{"hidden_size": 160, "intermediate_size": 640, "norm": "layernorm", "positions": "learned", "init_std_up": 0.0497, "doc_mask": false}
Each number is 200 + 40 x the weight over the matrix's rms, rounded and kept within 0 to 999. Layers, rows and columns count from 0.

# up: layer 6 MLP up, 640x160, rms 0.267, rows 382-390, columns 80-159
# down: layer 6 MLP down (transposed), 640x160, rms 0.169, rows 382-389, columns 80-159
up382,200,84,236,177,169,140,198,161,264,214,130,133,259,224,170,247,248,193,274,213,199,124,214,201,243,221,255,206,244,202,249,211,194,136,176,222,240,215,268,222,171,240,213,198,208,196,229,176,211,218,222,175,216,247,195,289,186,154,204,192,144,168,215,229,147,191,175,226,233,254,228,188,191,196,188,176,176,229,205,129
down382,264,175,301,188,232,214,115,252,259,268,227,160,221,191,166,220,209,195,216,162,171,193,212,210,140,266,134,212,185,196,338,220,175,189,175,163,211,161,290,269,227,211,101,184,226,208,224,207,213,133,183,202,171,162,189,183,73,192,233,194,143,218,175,225,246,189,138,220,165,259,270,153,208,193,127,171,188,212,251,132
up383,311,182,231,215,196,280,221,169,259,224,254,151,227,179,223,222,194,236,171,238,154,120,193,199,193,201,144,129,177,182,209,185,223,154,195,227,261,182,196,209,219,199,238,219,191,183,170,220,172,250,129,193,190,272,229,206,235,190,130,169,188,244,131,217,245,239,208,216,195,217,215,191,190,228,193,155,199,222,236,243
down383,233,229,132,258,177,156,209,182,236,247,165,223,222,226,218,288,196,177,221,311,170,214,213,211,100,154,222,243,256,210,186,222,213,149,188,190,211,173,157,177,125,199,185,151,187,204,231,218,226,238,226,204,166,184,233,198,216,56,248,160,230,105,147,211,203,204,218,97,250,130,191,197,196,135,159,177,197,234,219,206
up384,176,232,168,223,205,172,177,318,199,142,191,227,235,224,165,190,189,184,191,213,144,221,144,301,233,126,189,240,167,220,206,120,212,179,192,255,219,146,280,129,206,162,175,115,157,192,272,210,224,188,162,181,192,122,167,204,206,265,204,293,205,190,186,184,170,139,236,208,227,195,202,151,172,151,215,275,209,182,322,252
down384,227,182,194,189,127,213,192,171,212,186,178,145,201,155,220,187,182,229,277,216,207,139,193,238,209,187,226,258,241,251,176,139,201,155,170,247,229,261,174,204,200,225,181,174,130,209,162,160,196,224,207,124,188,160,208,211,138,201,157,253,156,202,213,228,164,188,220,199,217,168,204,190,161,177,183,196,93,164,405,219
up385,152,189,223,190,238,194,159,166,260,255,267,195,212,254,205,166,206,203,190,160,241,196,227,198,199,134,180,193,229,172,163,144,196,188,258,183,216,225,160,182,190,239,262,224,182,208,184,246,213,228,125,166,202,86,212,216,153,233,121,201,196,206,262,193,185,182,231,182,102,257,234,250,202,152,213,187,236,241,194,230
down385,109,294,224,125,186,113,220,138,245,179,259,144,155,228,147,169,236,203,209,157,172,140,207,167,189,113,182,216,221,133,206,209,249,230,168,186,221,147,189,226,141,212,236,161,243,240,169,183,142,196,198,180,251,151,164,179,158,157,162,163,218,231,168,189,263,211,220,204,241,159,224,230,216,177,257,209,226,167,191,178
up386,119,329,218,222,229,160,208,227,216,199,218,176,211,148,191,170,249,114,194,208,213,232,119,219,183,222,222,192,205,166,270,177,182,181,286,173,279,176,175,192,138,173,179,182,186,186,229,202,240,146,211,249,228,226,165,273,220,228,232,148,180,256,154,217,210,214,260,225,258,110,200,194,219,158,142,226,272,193,225,189
down386,222,155,224,233,208,229,227,248,214,200,173,246,102,168,272,195,146,265,293,231,255,185,195,209,210,142,188,145,299,243,247,199,134,156,142,330,169,267,156,203,167,145,104,172,152,216,220,199,216,208,234,154,201,176,255,217,190,254,181,164,211,208,130,179,192,238,159,237,162,141,122,241,212,154,236,223,163,208,263,186
up387,164,160,256,179,197,216,251,202,216,197,198,211,249,226,261,259,244,158,200,158,200,188,189,202,205,163,162,101,237,241,231,183,221,183,220,219,223,181,218,143,196,124,218,183,173,225,264,266,166,223,155,253,206,214,207,180,251,201,222,215,185,191,240,83,206,287,178,250,192,110,225,210,218,166,140,252,204,187,179,170
down387,161,223,185,173,217,185,231,201,189,182,172,211,213,266,234,208,241,124,240,153,134,215,273,180,245,195,191,220,155,199,202,235,211,202,160,165,219,184,202,119,231,180,205,129,244,234,228,178,208,196,205,160,151,184,136,187,148,162,187,159,225,196,241,263,200,200,216,177,215,234,159,179,167,207,268,203,197,180,301,177
up388,233,193,213,212,200,199,215,259,183,129,174,217,202,212,209,248,165,182,222,217,234,157,166,166,206,130,148,156,184,203,189,152,176,214,236,220,231,181,235,210,207,191,141,286,245,247,184,211,178,164,149,122,213,110,171,230,182,239,203,253,180,185,190,230,233,229,181,143,110,227,153,275,243,228,244,260,169,234,206,183
down388,191,260,187,213,186,236,161,186,150,194,229,174,224,196,217,207,191,216,195,211,228,215,231,157,178,213,230,240,179,247,210,214,213,172,179,151,178,174,218,205,208,236,263,249,155,167,151,129,263,193,238,139,212,153,224,236,166,198,187,187,234,197,193,135,172,202,239,239,198,128,252,172,267,180,197,173,211,216,257,164
up389,253,161,181,205,212,142,193,208,240,243,220,145,195,173,240,142,149,184,178,194,275,230,173,231,190,241,273,154,229,214,210,249,192,262,140,198,178,203,177,206,193,207,217,101,273,213,227,159,187,225,194,239,102,139,214,168,307,188,223,243,211,231,152,282,240,189,195,168,197,174,226,238,159,246,172,259,252,226,238,240
down389,167,256,280,212,259,178,202,199,244,126,147,191,199,175,202,211,146,239,211,190,149,154,176,184,183,224,220,209,235,197,141,202,214,155,238,174,198,209,151,232,145,193,216,239,227,254,174,266,187,158,153,229,267,192,200,249,236,143,184,254,167,223,161,235,207,185,276,171,283,255,215,220,282,185,176,168,203,236,174,204
up390,151,269,213,187,145,128,242,264,197,238,144,142,161,237,166,245,178,222,200,177,187,202,212,195,210,249,198,213,170,238,253,231,234,202,193,172,208,149,190,180,174,212,209,218,274,166,133,189,181,189,165,236,131,212,193,212,142,196,212,253,239,234,239,204,230,288,183,182,267,208,131,160,224,184,152,220,231,205,195,235